From a checkpoint of a small transformer trained on Wikipedia: learned and rotary positions.
Each number is 128 + 32 x the weight over its row's rms, rounded and kept within 0 to 255. Layers, rows and columns count from 0. Numbers have three digits each. The size before them is the row's rms in percent of the matrix's.

# o: layer 9 attention output (transposed), 512x256, rms 0.356, rows 410-462, columns 128-255
# v: layer 9 attention value, 512x256, rms 0.379, rows 411-462, columns 128-255
o410 096:106195126144143176102116115132127134190067067106097183096090115110146124140125136097138189101109136130113128090128195134138111136154133135113074167094145117140189128155139076112100131106159133093133115119139133154174147129114137094129174146192119102084171094078056110147144091118158095144114158134160091109092157206090174096118130079099111131136137117101166095139063133189094137148161
v411 100:091108104113128163125080149191125121136103109110144159121134184197138147162086138112126180176202078084171098143135093172118120101107134143131150197122163135100105045088158110090089172139120085134190125174111121106121107161104109082163196183112131074091166141139079111113169165063141117138111188175143128101131174179152186107107142155065130116203103092126134139118106106136150138166133
o411 095:186125111055140157117106120154162128186094192115068170130191086184118137058121139077154072155135101124084070150114134170149136107077106134131120151147152128105100127074158105098092151227101109109163124087074114152132139116169143142169216121173166094189053142124140098122157117084108140153143095162166104146120162121100106119081100135131122108125131173128135128098104094194159119103127
v412 104:160062121167086188084099130176161102091112118136153139120181076070090055086108170156162093108159133135072112095109116190075195117105115087108083171189144117094127175099114107116147092139150114107147121100116104101144134145105137094145132038083073116159101116076210165155169158175124118126156105127131160089123097097102197081159104142158085171141152093148097182121085142134103074126169
o412 097:149140145113150198097136143095146108074116100096119140137170158199161126153132148154096163118178133098117127151176186122127119189115134149083168119129134109110111130111170076104095166090156109200147102162159131092129037153176123136132101128088152126129122094164167096181079125153163116137135119110136146132152094091148130109169077124178113092114204161105122114125127112221130126127129
v413 105:131101119105173099102123152111099107124117118131146107115131069157193123108184089155132137162123102142104088113110100141133157182072115143129222152128085141133160194113108129108130096117037150160136138145199101052101100195109090162168140167161103129106082071115130077086103176120120082138144077135095108141120158155132079178149136156149088132128112151131066118122124092114174209070145
o413 098:122134145133103135114124144082126082163112158142151125084125076126117175111094106167165119155064135123173170099130131177152105153087136162161143152120155113131175100083179126130223124184137146137139089134163120132075120172120079141100141106104181178141084132122125101132083144085114088122132137129151086104139167128128131114087122117177030106117138135118106224064113125120118143176163
v414 103:121122117154111114141134113114098139100145179159183195132138058095113129110152113164137173122141128134118101135105080077122145159136097170172089178161087160160157088134134121090146067118159129143162149184138160159063165179089133138111113108026110124104087176092136144093117139123188132089144109177066183136162124114090166158103116092119098169163117140116129102156129133159132154128116
o414 101:171125158170091121163138168101111130118129147152146106130169141151123054163097182179104115168124172120119152139108084125145129161117173181106145106131150152109125143145116089096112099128171121211149203095100187167080182158147163140115171100101139115092129084123140071162079190116153081107186135112079190120175131138129122114074179105121155110186153139102116071115194128186118077100118
v415 107:126126100106110119182134121087084144062112136082093147145127173169175130122093112079118159152092136120090079152129152098106083078067127165162135120097130110153172120205129129115139117132098139153094137109167147094150134147081130171105103100136195126130116157103171129171088145095101132197104119129139139043150050106120172119104119086065140096086121164105081126142112107080107099147179
o415 104:142127101121215108146119117140169183077105141092152187116128116110099156143041143162133119108107102170124140095148156095104140105128131093087147171076154168175117157097124144094156180151139105128174119136162102144120189105150053115155074145131125107087118118158118204161159104147146134129137087134103127194127147137188097159096117122157167145059130102112141074147143130127076099095087
v416 104:205170117094086161112121141177091100129172082079173097100109158151147162122136195127130108099158107123160154133149142154141144190148134145158100169132173119103114132115105109115141124088176184147145141133145112139159103111127110135075180169134114086078135110076123095140161110113135135136118137112126089137089149119154080165128146165167139150116085155151174136141103105164136140146139
o416 101:114140134155145131152099079131144032092074132133067118062133033130147149132131236118108169116156156133141090144129109150107093079141053136100148084086165113153063089189098123074174099137116182118146078230116081127139159186134122131105139157099081120111113100099151154142143164116120112137111116134126088123141148103120063131128098115131118103148081130170122108150159151172148122145143
v417 102:150113077134133129131163152097131086135129157129082084155142121143133139122132160081117162103189126150150141122132090132141113146069078107137107180078148099157165154173115135144153176116085136089128107129107089149110090132164150125112120094162156085080100073166124156097106157106125134137147108166119103122114162140026102153097119086112126092137132132105106117075128107116133105151101
o417 100:115062086141143156166115100097143184089107112146125120124184132129091140088121140065154081166167151118114097126139164138132185065128097137150123166045189098174147149130082097122157098122135142134141114204161112156130171144162124081141091144126110114113085113171099187091169059113158110136105088159109079169203205132133144163140079155138113144121131116068133167134080074153112124155131
v418 099:105116140130115138163155052118140124127158107098104107098053138172104137157130100146071085132137094147137153150070078159097171081095089097079074122130191095086140208162103153158064118135108123170069150118139131192092162154132103107126181145137097092186106174118108127076150131150143186145127106140161091149182066104052111118161129163132117117207115095167147063129121147148153133104114
o418 096:113116118090122144129121183140083068125064134158110137093121152151097134159110130178054162107178059122170096078121151153161144127101131133097133134114144107084151123122179128146085150130109144075111095098121141142118159117145124078097171137181122180215189089148126211127139107202105185164150189157152118183148170109100126110123138147104129200108148107137159111096136179153101200088133
v419 107:071087127145223135113110159114139152082078146129159142152158128177104097165172132128105118145159193140116131098124165181173121163164096141149086175163106177165166126111170152178067088069130095153135115099137107140069148147146073138093185076120095117135083119098108123095145144175124108123093134113173150100154091077139154095152199112097097130152089085121082117114147155160130172128106
o419 099:184107106150131126114118158101179134158118131166143090060111115123096099103136142160116136124146156093177091127171114099124164073130153156106172126177146070157140122124132172188125154148083084110124106109105128101074098143154190130148145138106133156127118153131133113163151115106141112097165114166109125097154150145135153145122186184109136127136184068097197107158115196100195113134104
v420 102:151136162125131134141148074134075097124099119067097117127137093164159139102104140090138140073068105152128049127171166126134152086167121084140074144130135105128163118175119131092103131114073141140166180165191166124139126197083155132086098083126086104084175095108154142170159127142090157174150098138114147155160099101108136143129084105120137097165123083143142134164106153211138162134111
o420 100:171129140105198080139158126096154116117112166127181143147094129131198158123126148136103136197149119103139148101145188124110180116136085050122085135051152118141156151160150170159145085145154114210140173126148176139112134103162084128147089114132115161090089159117101109148131099150115087126152136167088118104154176131136103120154102063162138108159155141123087148099142137166087139147132
v421 113:144191118110112098096063109215115118132138122128164168124154127139132123140134167166147097105141128106108162191084127119156144159111146091132079166128129123086152083119123104101134123109140161122115125083146095113067094114116132081137121118093186154175137160114045108195078131168106074148132073076140138124147119019168121130122108132139076154146066120165158122138086082118077118133127
o421 106:146070121111124085092102132121121072107118101141126099142189167069103154149142177129187116057176148102100112141103125108118073158117207163094202133149146110109072150118117132091130112086100126142173117085132099190094125162098158126131129124087191124157178145148095109165141117093037104159145119126142147077125154123083121186122112155083122084130121157158151099049162115168205132057078
v422 102:132194086119166136117159148114131129166151118121107114167156134199118135194102132062133103128105147168180107099120128158118108120169094122131144125173121122128184128112178167142075150099173127166135127115139158174071136129108200083129133143217151115139072110145152106061127160158140152180153151149102090128113124147124099119140143134130109122103109097083091146108130138131080165188160
o422 094:137122097178155112115138136171187083085197190124118132159127109155119138143155090086116163062096144147146134137152141127023150080144140154091081120080118101193155115127131125091178153141138045168164104128124140145045136174114202123083090109156084136173152136147170191078087108101180205115128141118118113147115113090150105157112124166100117147165076097077121090174149129076106130141151
v423 101:135133114183152171176063068115172133082139108119162141107182156179087120121137101102133132133109154091146149162112111139072099096130105116136155073122127141164095134103118114110104082163186125117146124146134143134093098121112142116055102104087192114083169115168152143100191142105137167116169096150131102153157127179094149087116143092181111158171189178126142148123142167076101084130113
o423 096:138095134126164146099144142124190091114188158123139134113161103156148124167115127095182148126126129094106112146107157079108141133160128072109077132171146173109157102142137117117113158126101121103100093155121169131124164065187126096204111153131095119109111019120177131135134168101197156081127103157149143166194090162141079095154169076107143186093089133172109137159103137092162064118126
v424 101:143116117168096150089157104163093126131103105159154255103149092087117147173099079136060140175149146155141110090095124140164161121047118164116114110170111124124112181088063132165167118126154141152101100164124131116109194085099149124110097087122174137117137141175116124123071047121140108130125181115114099070153187104113136140118177158117083164060101145091096127127148090143159116136146
o424 097:124096117106088150138131166158113161145100152127139112165132081111158105141194119157127148102113090149149112159132104082092179127175187139101095118117156163171142095130055135173132103124115155123086127202185112102116129111077164095120176101080124116172144101145071080094107144126157127135146182133197126134136110132146114112130146125098164144097131169089093077095125178093117151167128
v425 109:062089159138171123104119134077145201153099150122131145192177192178156137132138173119159107154106132105089130150094130067153076144150137165125101100092167158118132124112138148094130108130136102151131112143168124062142181098107139137130075062139126118144116172133130054072112077087130116109163164174112144109155148160128154220111164110111064166106182133100090076180156164061124063106099
o425 100:149203129109155126122087120094130142091126076090108182176178147110115104138122092161101105121117125125119107094083138079093142191173119069098150167151114135190125173121063126156075128108128092107102133094099090062135172123177155164153150106165053102117137152107133139041117117146163132127181102096152169191105110127137144167108135123110082086086172105080125176107143139163181060083136
v426 108:164165165109166159175173142165084183104120150126132123174096141142116089098106187137110144117061115115072115108136109122079134160160172130099140104149153179143142108099123162213140133158133130087137101159145153106126096085142098202147119100131170146087184107127141172177142120110105080152134119156082135190123112133109091100193107148117142148053055057118123116123071109166101125108153
o426 106:092156115107142134091105110102114128094129169186141153153113094097141134147076080123123117157110099123075140145103140110130073131128088111112150110097149123135070068191151123135113090136118124136144169106105129131083083082159124117148159120132126146080122187139125114154077178080136091126154066109113119088125090084086162081204136109111116145103134117103133187157152142104188166139153
v427 100:162144157143126167094144113168089130155178137138078033158088112097112147104119139123165115098166094126068139140172122189167118056090150095092092047092104088193136138080143158108076124172122128063126114130173163149160161046132152138126167139134137151133140093122125084179148124116119107180094132122099127152147150108156121165121065128137090091129138073144089135193109122096086073127104
o427 097:089133147127138100078081153171126119137085092130178115111125139166107178190155126107118157137081175148117138165164107173120064140141114163153040109046108096135116073140106122145082136212230142067071193112138129161121142128145160171179148135111073140178108159131124137137130193157112109123121114103103106144154127150156091078145134132116112148071142181114105151099071129142089134121167
v428 103:146118103147163143092202100100116107146077130107097124113123179115168127152097118108170183187161100136107084152086193183086183132110151115151135141087169149143199075125102071102170124096136147139165159135153148129105162152123128153125134144118089143087118089106169112152114145103135148126129149205124147147136172132122104104125072153108110091114103097130105152133154124129183191135138
o428 101:157132101122118187161112071096173143054085077109100157085107111159155172124103161141070108130100188135136147178091147155135151121110139103177143149085104086161121132129172170128103126176144131178081133136090124088108164103135088141118103133145134127181083100091119062134161118126115144126142148165147167121111106167135077160097121134193104116124071121125192133124115146155142127126106
v429 100:164128181084140110138089126198119152170193116117105149169148085083081122137107113056177100127148110167112137150064131138089163124156096121221096124124109125132164081144092091116127156096129142121130158112175099117116077175122143148146120156171229174079099137136105052075101092130099148131125100094152117154149161114156159130177092078099118128079133139106108136157108125115152190130172
o429 094:178080120121123143132178083105102054092096136131174134145105123055089153149143125120115151151149131106108139148125090129131155144163184128139128093127135138104138064140070068152162109096195119139153177145132137132117108161066096143125119153113087194116117125140156076100150121123198148107200086228140120119094097131152182175098091101125143124109151129131128121077161173079144174111109
v430 109:190101163120180154168100119091089137083131155067119160178136092104121101168106090128104182127087036062149156063088139087077094118165103109151161128076144128110099142142076098149110107135119148125106130153149116131101075121117149101158109098115120107108156161130130060154125120115128118110174111148147137102091087125104089085189098125128093133085090139154135044097155127110113122153141
o430 104:094113094142183113125065135111113142112118154137091139204170097094142107200079160112122103133123088120115113130110150128137151115119151117150127135170157137077090169126101124173177044175085125162147145086141123176112111133135165125123106083081124147065152107153079161091130167242160095169117109118152120155120188121202116090108102048146148153159125130138121181106124108048123120123149
v431 100:135174107140175117134047129174123163145125130090156106127134136125132124110122181165135155092184093124137150096099136141114185106144067147153105184062121078136164108147129117135112139176161098160146070127112132129160052119148103079151125163155133155140183082150174096139159180127124142110130131138157105105122097066171141095076087137125141073133110107139106182166155113103134149136151
o431 104:172136112069126129079135126145113130124132104095141113165187117157117139123128146077163057119081138159141149166184094119101112116121134127124129180099133140114137162114158054075080116173156125159112137161152106097130145094172099110141145175138151170134133128089150144128115123133023179208128046138175222104189155142087099162113134038157134125144122118153105138122092128050135124163128
v432 100:158107110135159129135156158168051127150101143181122152194114189115199127131134136132098157153112092083163102067133160110140143167143114056168095161068144172094133077111125130103161096175137137105174141169155114119131087190105147145100138129122116173235166101139099168158178142091114141109143167067111148145096141080109176128130131112109122098146143214135124126104176098136141120138171
o432 098:178088120053126071137151107155040128143181113107155073155128110160144182064163209116134125123132119139181114093093100101116149137166129148126135139102166136135082124084143135129149135177102157123163149141093143125106121124096085117168116121132162058134101108104067148090150083192168121125165118120089130161104053179044160160133121142186143120156135226135139143172219118135145128147123
v433 107:189120172187145135125127140030167139093136162041108159171113141204126092119169089131144108190178154092177135124164170117051148157124124083130131105153169108139089106117125129163128086187181113172151130122132096150135148170087162147129128111149082095102117142138110125086163106125177177152140160177155131162105132147072155120112150129107095154150161122138169089118128137147070092121163
o433 099:154081091130178124143138079123059142159142178148133145129172086167164059115059111159071075131160084116124128130071166104108141153143137077090119098138116101139143187160142164149150130129108127131134081156116134154092154134173196147126120110184093142103141123109149149154083083150166189159081143092088085194119141106186128181122149139104034123126164162150141109080143101120104082105111
v434 099:118189172121107062111111161127108107058132090191158146141142130111104130145157106135160122185158069124139111117136118107053141096138145140079132145164179186132099185123103112160141188142096091136131131107112159214119127108120117139180138154088165156139177142173097191108096107120156066127117131060183140116092105100119203141167142071091132166094151136134148103095145145156118121134142
o434 098:192090124162086134156147152059136126118201151185118125141173111081167204096145107106155122161117101121104127129141100157053129174132128109112108131155195210085140129150099104140115125135145138133100184153145150130127135137152124110119175121090125155155152100152151049137182159171146148180140072077164118117150116095130150110125196173125098180130137128165130140153142101153131146069131
v435 100:135113121123118099137131143111182078068128108144102113123119142171167107163094130141087125108091112073077107125142083142178099129154122129123084135132181098069105082039133139133146159148158089110155145108119142099143127152206094120079099128141148162086120135122111119108131108077150082128136121088136144207110149058157162150101100223066137094125128143133046107110111109146147162086142
o435 092:119162110084133106122118164216072174088136080165104085173129120132137058158110083182171166153103149134108116201094157145094158128132173193123116127158156117172126190106121147118135126143134135177084131097089211102148125088107131133156152145114128129119095171100151095132179146101096083144146143142132133097113097101124168112184084106120151154150144154117124141063137099151098146099136
v436 098:048153097142143104091163122144108103122118162155068094109137107127094206125125077066137114159116155110156159126101112151119154092144162106107201080184136153152066112104086164075121100137153162112097149099150148154182147127182116143091142149169104158062108134119159148156127059145151066098123126134063160139104107103104131203137190078174121099030093120083150165123143173113134129176151
o436 100:149122119121182184052161157167106135114142100156182035103161150061157153139135194160070138076077141148154162086149174140117160144154128161135159113204114138112173093185103158099083123100151094122156108132152155130197159132133097138147125119193155164132134135090095113150110091104188129114181101131055102101133093080156101133131156131108131159128134124136156116144135077152116157130131
v437 100:135098135125096098134142148134148102117143120126078157142088095161129017103148127221135125071118072106142111083114122107147108125129072100160157132045126111108146124172143180148203088138141151099096154132176139171140148196110154115073145151119079127157179127134096173129148205134112121164158126049148137211114116155176112141129150124151097146158119123127088117155072170117158136070158
o437 097:100134078148080107119138165133164130130102136081126101132155139229134108145113087157147091103081089149109118103114134123139160137130084123176102125089135204040158127199123135153119136074088135140119111095124173133054098173139130123141074188099172090121176166129156107123129085166179083133109148134158079191129154151177114144133114145118020142148141155117090059081138121117096094150101
v438 101:137147140062129098141112188143123134128152127123074121092156134076109199104141094201146095108163165129153159140139174176158146158074127116117183060101075171115126125154109149115147143126130101065140118114124139130109147154086085095117133103086154147192219162156118153112153133132112184123124163092141098115077143139108166185129145112183111073118174079086123153144098106113198152099141
o438 099:149084152161137097115102175093152122100160122112082172142107086081138058139100110191123151117169103104161137133188126095090135061178160074198132151097104145144129079161120126138133134101145095101136127081085108172165155129108115123176105137093184145172173104092131108107087126074156107162128122120107136158080164152146177129101102092124121070195114132143122145111148084164131161126067
v439 107:140156114143119232120069154154076134139153090213094147154113115123097175114125200100216125211168117088108179133140161148097159140149120126136200149107129148131091121086182095116097141160108104130109151129136159106135068077118137091124164082117127134123157128119085131145111137121180118115095124125111152109104082095103192152171133120133113136056080108073225082139095150134148106111116
o439 102:141091101098110195135126126107100101151141116184189142163169041177093142127046182093133123166126147135078076145098135155113129132132082126102062093170101115129161127141097043097166129108136096099109109102149099113154115147096142055150131093120140106126136179176180090127147179130179109147218091127134158109049189095116142120109144110128143076085150146119161124099147112142124135045159
v440 095:051156140120166130088139184114071025133150125172123168196145126135077102087122168160161104145117130094175164124104161155163093141113109114114119112087116147171138112128055125124153104086118152153110168117128094144121197160108126088091169115114128120138102115121144077102186089113131158096107113134155154111176158144093138197119139100118113098073105182147110125145128174188142150165141
o440 091:126092133142103115137114142065118099118103126082115214152124120165161206149166128173062149144073145158196091088141132118120171097117168158116163150142152089165154127158131028149116173104101203097071130154104143114154109099114190076125111089136118097116099152174123161140110138130186115075135176069092067117055115153127142162168127179097152097155100176088151126124152118123148110153136
v441 109:090130119109143106156145149139111123156125101083110139138107106135131090123126093148109143124112149066117120167142102089077125097154110170127072113148118069098159139170085119187124124117185074204156145130111152127106213175114188160090157147138135171112126167190131130081141123149135076073095086136074117123082072140126155098092100094106153083139166136133127133155144082146126100047119
o441 103:088158164015091099184158119124132145091130156097137143115190142180132128116154140140129089162107125125118143156083087089130088101122112129092092131167135149113184163183105094121106156114128127181153140124080125174103142143142155067107127175176116214112079134132124123096141127154128136116134208100119129154123136067157160119089138133148115182104110129171182152168113119116193099137113
v442 112:102096117155079111184144116090086115145130126175106173132144109181099099149132144113147111109183158153162190102113110087178153077138091107146118137167187186117105159154091102131145087085148170182075119103145165139183118082144111131191098086130118065138155117133104123133101150147069146176163124132146113112094135128141162163154165061129119151119090142098137030150122041093149093099121
o442 107:114150131137135114132120090169151123090132133144092019157131114150124101123105119150159178106199120108135141053098140074180141086125185096104141108147120156170116151158160145092240136100139154084099121141177068106102070107119149110083088126145093111149191086134112189129119104087119149131129131099139115142151178095126167189118150113152082117085137121100155109171078104118122160108097
v443 108:183139129131157097138106179130184146156147115116113096169117135173097153122110134095172136170184126078126188120122137168104144106190158111157107110155148157201165132161112147100126160111108076141105101122114079142159106130118117121155153104169183156133163176159164137170171084158162143113115120133076137146084143183140146081095163145185056182117129133154146050131107189120066100127180
o443 096:165104135119157112124083164117159133154120131104107177159128113119109161188169145100124126078205121113162130156152174094086112137139170123092089089120143096145091092169155115011144173140112121155117192163170154110170129115180145164094137105133136154032162144144183155089111116132146142153079115107168121124147098119149162110074133129106126114125147147172136118102123108131108162079131
v444 097:133118149122176183106075121140116133124175141132107104085142140192095117089147122110169095129153171164159128155082139133162082073136119079145112105051112152135153085094137081108117113160144104110124111182165135164063156105093109017157148155135091100104139104092128081173173150132112128109183144139124152189103149163140122099143119146175141164161158123106143111167147104083121161191105
o444 096:132057156165152192095098139161084158136077146080203087084081147171110158155103133109133112138140124136122094160175113119135108117164083140138148136139095110105142106110059152165144165138131102110141154153172136148101137123152106131173139144125140173164157094117172150142110137141144154083133128118167108129112182147134067109133094106166114158117114109133153170096149078185176078096065
v445 108:153131090124137158141216074109130125084071116083185155110131133158136147158123132177154171116106077156154143076177106090141088086137154120145091133204093121173157157195111132116123131126137064196164101062122134150126123186072122105099124113199153070107122106129105060175084114107144161124089178072120076129154135188183066117187101153046106145139111079159194119155116124108108121151120
o445 102:123136144150174194133112165141124108186096125092085142119132109122203129082093148130122137150099132160130141125109200122114086105131141113109124125139164096141117163121183146106091039162135089109126162105089092114068109068114214147092146104126106153151142106132150081157075157106094120141130157108183171136145087167121076098161139154103121227209135109119103120120094103126142119119134
v446 104:195135137093129125171133107116158124137119127143121085195099108100095134125164106141124085168160170183148121126172151092098125102178141048120089144130123132097173085138154140096093104169114090154125111100099073122152138133138117067187111078113145190107133160157122155158146119109133113168103084147124085095068118131078173091173070161189115150109099194121094086179149135169124081116056
o446 102:150183111114158153130125164153146080090077127146152060154075154095143096105149143119147120171106126075120115072138098150123114134142185143127157160134111101061128142147181131072072142155101133111143094127112160123116121154086169170130136081075133202134155107139096127150127143122123132098072137121115179121156104135120151130081097200180174120062090181136164181133143064162110127092089
v447 103:148117154161161124084144143129214114156090135111152093159156095125070097168140152122156085185111135165141155131154049132143102111117146134094116157067077105130053146207155131093107126143156126133107064172140116119158072117082096160100123138096085113137133101112126095154096136172148112114131129116175092147065037126191150087130134155094080135145134124146166142128151132069113145130086
o447 098:147132149114109084091113158115110139139131126132143106140162145145129108128071141079137166160160156102122133102125102115078153221144093097163144082137106160114132127077155142122143112092117129092137039062135120145176130130073204119043106143101128128124102095115167105148169155127110141132080122087150131116154171180154156091140100163137119172057141074153179194145114108057189140123147
v448 109:132148146112101189100108155135081143154089128105133139149176147160159137079116110156101137157124128115168080163129128099143145169139133143148136183166124117149166113167134102168154171122114080117149109088131137131122091144143144189088142126148150127087083154142137081155062125120150187194114114085103095111102137074120107152120079129115118146153174188101118155103118138159143083087135
o448 103:161192102122076104116124074067073140187187136133120124191078093075138094127134132127146135169151090122109166156132148086071123109074147146088161120145142101166147124165128154095128198125114103139129057117125093146127100188119153157143132128119117064140143112155173193150133100095154148227158139169138101088132123104152068084181146111137117133175157143070140094139187093130107112136164
v449 111:161131178195137161118115131138156151140042128133161133095105151123150098173140138126137142108175105127131102070135184060078216129122144134103137109066163135118166168035124122132042157160103079150120114100165111089129129091176125123103152143152175151172084100104169133105116103171132152161136139136123125122120082087126062151116057144098068106149164141134118116154066140134069131178167
o449 105:165106134141072117154100139130118128083118130153175142138107087150186147122126165159071106121130128100130115098101169124134052137111169110103178082120129106153059146130176148132130138118155119135083131111160103140097141102163236101141178108122169144179157103187161168145169101156127104148151120134148204103145084150119127163106106144078137103130132122114139164085157137100069158188157
v450 112:079122113132164074118145215172079080123156097178100151142132118162171105178120112164117134146188170179120139168118127107155165124054115104155148086107141191091110091117134123157147116123149162128100105107161112095136161100163148137084154162084088132166147102165124153101150194151123166145143096152105178090212113129120144152161111133133132130127094192141065162162102066148156240176114
o450 103:132164131169093117108100119068185132145120157115144132069190188181122167099122136076098126158105090054079095138132118183159116123118173174118113140108169122166125138065149128157136172138149177115120109141122181111144103127134155118143117122074111106160123120132061104125124103144119137059112163194101147142129103092188167170124139115185156088115114102128108141145153071132113152139067
v451 107:115062155113127144112141128128108075153144101208139143129067112148105104135110101175093120093181094152138186134140099193198106171171202116121095134116153129121038067102115160137141132146133115083134150128112087138098131078098141109125085118125145104120150142141126132144176094166172149132148134085209151125068154133128109161104101135076089199096098157122157100179141112184158160112084
o451 101:118126122141121141130137143084115107182137131112095139136168168135140092195114133154144135110134154107122140109152110124096123127172133109118109101108177123089085131143059064124158175101146168090113140129130094096135119125109153157110201119154089150139154188118157158149166118127145142069150149153132121110079203161104182099138110155074108199120111208104082089140106090102096106141054
v452 106:107139226092117085101160120167104091174112162099111151086092096078098083111151108143158151124127093152158012142082075112116128127145059112140102197142083162182122083125077084103118126097098108139136102113116103184112153135149120173120212123122164134113117173123112155103117154122127095162170131254128155119177082082151124185115137070144119147130141137089087110138108116137169147200120
o452 097:082159161098099056098117080107175111111134155139118118152142158165131172163121116148110152115164130141125120131114114090131181105145076140150145119121188094179227140126138127146105136118136115186089119077138120201111129135094152172114138137122136127122125172151142124134144162157162074135151127197153187185144162154097060198130044095107124105125102091123177110135105119096112163109095
v453 103:173131147109116194092101159139103100132117142116113145147176177122134092108116088130084080156158125149091085167157140132185151129117123148136095114174158095192189109131174029146135142115065139081114140058102102130090176109107156178113126093091097150160158139153190134116100101133056129088187131090122133135129164142162146112076102154115157111146204110154169119157111123136140159149161
o453 098:148141093111100154171138124120134095139127154098127227088162181111100120113138124124170120171139098090176146173153143078128175176103093155142108173058140137140115115149145115180114080162101096168074141114141126166176099171136136131127151163122076156136123132090106160191210154091138109054093122171096049099076140152134138112160182116178163105122149097167147112148123170197082089104185
v454 109:093154145130127167174141102175130194143121099109175150105170130107107185111116108100133146132087146158109098124144108120095201110126129121115149094193143176144164120131134110185147125088191103084157037105103193127116107154157199193156102115162112157098118141102121126231133156071140134187092180159151113124143135147123159203129136058164102115142131103195198148127153093119077113118140
o454 100:174120107144174145113158134135153122162136137139136086097104058154085159124127125122152087169174068147086187147130156076133144150115093096069103080182080127149174055167121148092129112113171120158138089126176135129108148116153092160089085083143141083140109127107091136141093132086203124122192121136073078087147080110078161118057111140195114112130146120152139133150132129153123151103099
v455 108:088175183157206190137074157144133149153158128131182170099072179155112172117109128157094196137066092129128148132086114183079139101116160152132152091123155136110148183121111136082113123142139106092103104140136144126139111105144177125117141112165107123093130110143154106142123143087119074157131156153116118169117162133130102070125113095126115134156128123108129203082237128178146089149123
o455 097:162183132095140124084103089101146164140153090124108091094122115106099149165114110131096095144125067107142081140122178109106093170114186154097127156146134109159171138107119119158100128163170132137107135120138101092138100073075079123154162113129105128162149049119149126119128146126169050126076070139145147155132098125141080127179110163113084188178089111175151170099172102107158116136124
v456 108:162126159169102085157173206127128137126177123137043082134142078118079063112144120149119101059114160186096105090095080142113117140114134062090093136119158133164163060104063082145119101104104162190121118111160117146147077119127119123151152120104088146149116099152097104100108146099139119104149106107123177062120141160134156089115130126140187122124131117120150151126128151144157144151125
o456 102:061154112134060087101094073112137137094084092113128134088160182178085142113122049140055127110167118142107144116115116142087116135165112162126136096096145104225136126091207125179177119127094169130142154113157119152153125172165089128098043141102038138116140133150123112146104093165107152090111109135164087107171142099156156129084193125128189084082130144121107131175189115104088147134082
v457 101:188097109106127136141171151097091166108188147123177190098162122161154093165147104147173119108082105160150109149135153165142107127155127157134103075063115143132113129163131064142126069152116060072138178103105163141183152120106159198131136098085094141146104160085093112160104174130131160069166118166115085153126092138103092125080156111169108074141177121158146134126207132136118187135128
o457 097:099182115129160186167088158153117133128121110172158150124071107109201102143159222143134142159107146117153139076119111115185133125158084121150128072130148155160187138114064144160091076164155122113099083109112166139169138155180137195080103180091185128147013119074106128085176153097155148111092085151125114124158089144127097051081096086120084128189114105131187080125174129122162102131091
v458 100:098167117111153080091107119132111099130125098160148152110097075085096075122165138102128161117164112056137172126092113125114136105136109076189110070119168132077118163129156120137134103094124093112134141101118116072123084110077114146115099089168193170066096144108132101109165167112127090131130073077157162123115111122077120076145166117128093124068123113082139115153162196096053069114156
o458 098:122109091107101096166139162065157092150108145065124107111134131082081163154124159144170152134144135115129163124115155120081082080134140107136108192172089147146078123100131135163160129101135107118130157133161169089130084125145133059102158182123120106087155144201130071043188138135106151115175095177128126129126169137114126134141105078182094136079203182148108109095108172071103105099126
v459 109:096096135148119118141126191113174189106073178093140077131131148124120162088121157124155122100155126110134147205161137142147113116167126161082187098129215105149100108171120129096108209133162111089124124165136202078126114121141186144088107125098116138115149109111151090080101103133072085126113110151118100132137111111129090172121112111124131191158112093116135149144099078188137082182085
o459 100:122165166147171156059092109102139129120114152156152122102150129082123097089123081117113127122124129116135090191090126103084127097152113104147159148157165160125107116157093112140083142144142096084081174110154128113121095138090120113137140123203078101145106165093149117136165105103119101159180108068134133151153084052085116138154113168093077117152089100139073158177085131165142105129169
v460 101:122154139112086150114153121107121138121087049134226139195046115118139112160075084179117139157106078156115123152106107157083149163126108151093078161162119090136159139157115124130138186108127123119145083129122141151181137167118176150143162093097161185094073127151139119141108117183118115160085162108116116143124133078153101096204172105103143125076178097075142153158069092141132083109131
o460 097:087159116121080148092140098085088158098150141118114152136096118145126128095129151158160089122145066142138105149047120142145107145112090102049114115128125132105150135160149136111091116143132142124114125127126100128187091105087140113125191117097184151131105127119072060146151108096142157142108106119094135125117128126150075129122135104107149123048155138163144136168110129191094124112246
v461 107:136107105129156150109175138119144099160125089114095186116053140126123099072164086168139123158117155138110091074116111109102138131125077141130107078129125120103153184153144094115158109134155152136136142127123127129099109127146136075172120125079127147137119163132113100110097120084133157110144069184114172138144159057071124112133110029126099143125102134147097095087122131130074135120127
o461 102:076065144119097115144164149101119176147068126163197092135106143082079183099120122144076102146124204102084116162121127066159162073108160133114098152127098106162187164159129101119120161128129136188165103109105179145085155166158179109084121070080157116143116141167135157105098117115146150119158107098232119070141123091124140131173075129128134099073073141178112073103145172178107104152063
v462 099:160174095097132149121132161129150088143075132160147157127134101165127081122136115120142104093141136114148178136154104082160130126116143099145106071103190123068121072121131132092065139190064116198110184144083156170128142115107150082154158078154130155141101147113156088083178086126091099151130092109082111149082109171114140130106120121112126186120119179139175107120108117125148159144119
o462 096:138108122139152128148153170087138103149105119198128109115108121095196084159082115106121119101127133123132176112126146111150121092121174155123132200166131156141131133061148121113103174125121148093107157141143177132094128195088137128097165138104147159193164136157127139126158108078145121094082173122094138119129128097139105214106119110141155141177110133108114200126206107177154079161149